Weights of a small transformer language model.
Size: 12 layers, width 128, 2 heads of 64, vocabulary 2048, 2.9M parameters.
Architecture: RMSNorm before each block, rotary positions, no biases in attention or MLP, untied embeddings, some layers without positions, weighted sums over earlier layers, capped logits.
Training: 179M tokens, 10920 steps.
Each number is 128 + 32 x the weight over its row's rms, rounded and kept within 0 to 255. Layers, rows and columns count from 0. Numbers have three digits each. The size before them is the row's rms in percent of the matrix's.

# layer 9 MLP down, 128x512, rms 0.0911, rows 109-127, columns 128-191
096:101087161106143127148086084098121129096135108036163084174059114069050173107109126097143111127085163103139081156148088145140129155200108107160135158138107073154178208106120183164126120130101105
099:137164134148106128122125067155186180089088088153106169192136168127117125105190131186090105103124107115147192126085133142208104100129098175162127171112178122140144155142093127181079151154168123
093:160143109110161128145111149111128095128141150144144099125166154112147086130090098166047122154152126098105084161142107143112161068171117174093136117126101092158127169108110126139136112124168121
098:125090050132095160148169155145107137100136140072163095186136075128164135129116117123115131113134108128148107078159179093200115064078128131148185057104146053147072176099138122117148134102159124
099:156072117078216153112156109095074130123187104099112068087176162141147156167126085158170186150193135105114128131067070141201135110130104180127111126142129071142071121118121158134145068112152144
094:169093131065077132161216094160150095147134103130192172204121166143144087153120091141182138177140138124092136102159150146107001068102139172167125102165119148098139095114086148117095143140093102
100:128148117148166101154077176133123092151138103092136158084081197105097139089120127129102177136154116091094163127087094127099158127127185133142118139123130120112129091170066131152165150116121100
099:141109155160164084081148111135098090123167106127135081131146045095181125172151147155160163099123073141093137144136116086128156095148129091112162060115175106148098196129138129080111113111104171
097:154165164093138166126167107110204133099098157177174140180141122116137125103175099112078118181127146154157141125115057111158115159152091139144156134128124086195097075099172113178140122176065065
090:184093149209122194159122125122138125078149178157101159162107174141128162166194149119118110157103091143165134129167153152159100177107125128121122114127123113170169169112150135126134132147131077
105:144065084135181089108061111183110114122123122088182102081132097116151105127094120126108155171061083126108079150142090116104143070128160110132132096129141093072106151100156156110154071122171077
106:213146035142022111106138136128100114144094177098101154107113136065136139145125167154105143179149081134108158140174123127110092074090082134130126115126129159113184113151175170074184102113142092
106:147099150076202120127093111118124088118126131096099191074126114123151078130068156123117134154132115105160159092094113038168175099121161150111117067078165108156129199168184129069128107152096147
099:137131148114144113134151112130151110126119160107168178071105185118177120107163123155191167107139162114140090167108128109111130124168141167089141129102095114112139159127148128122159106117175022
099:183157141136091070143222107119065082157083120114053191146071080115123202094141121125154162133187063155187116110114130135173072157135116215121170098124142125132121152109148200109068113157176152
097:077112108148152055118163188128116146111117164101124089183131127125108154129157137188201052081155118108104149136214149162116097155167129128111159136102120117202099204139169113206099125185139105
104:088151150142148112121095181095141124116172150149144109089117162073141147147129108144091109139181135163131092172062177111064165130131169142110121144154096165106127140150165077091101181109190064
106:102153129154091148138104098167173105143130072141104148151116097142184154128108118141151152108160149108150139144130121089126068135119127126118157158127111108185164131128113177113111144119110147
102:159119071154139080142126165122142160125158173118149155137151113195144137155088172160088135109157116165148146128189069142102075138094088129127123127132152123113072108113170118092119143072108202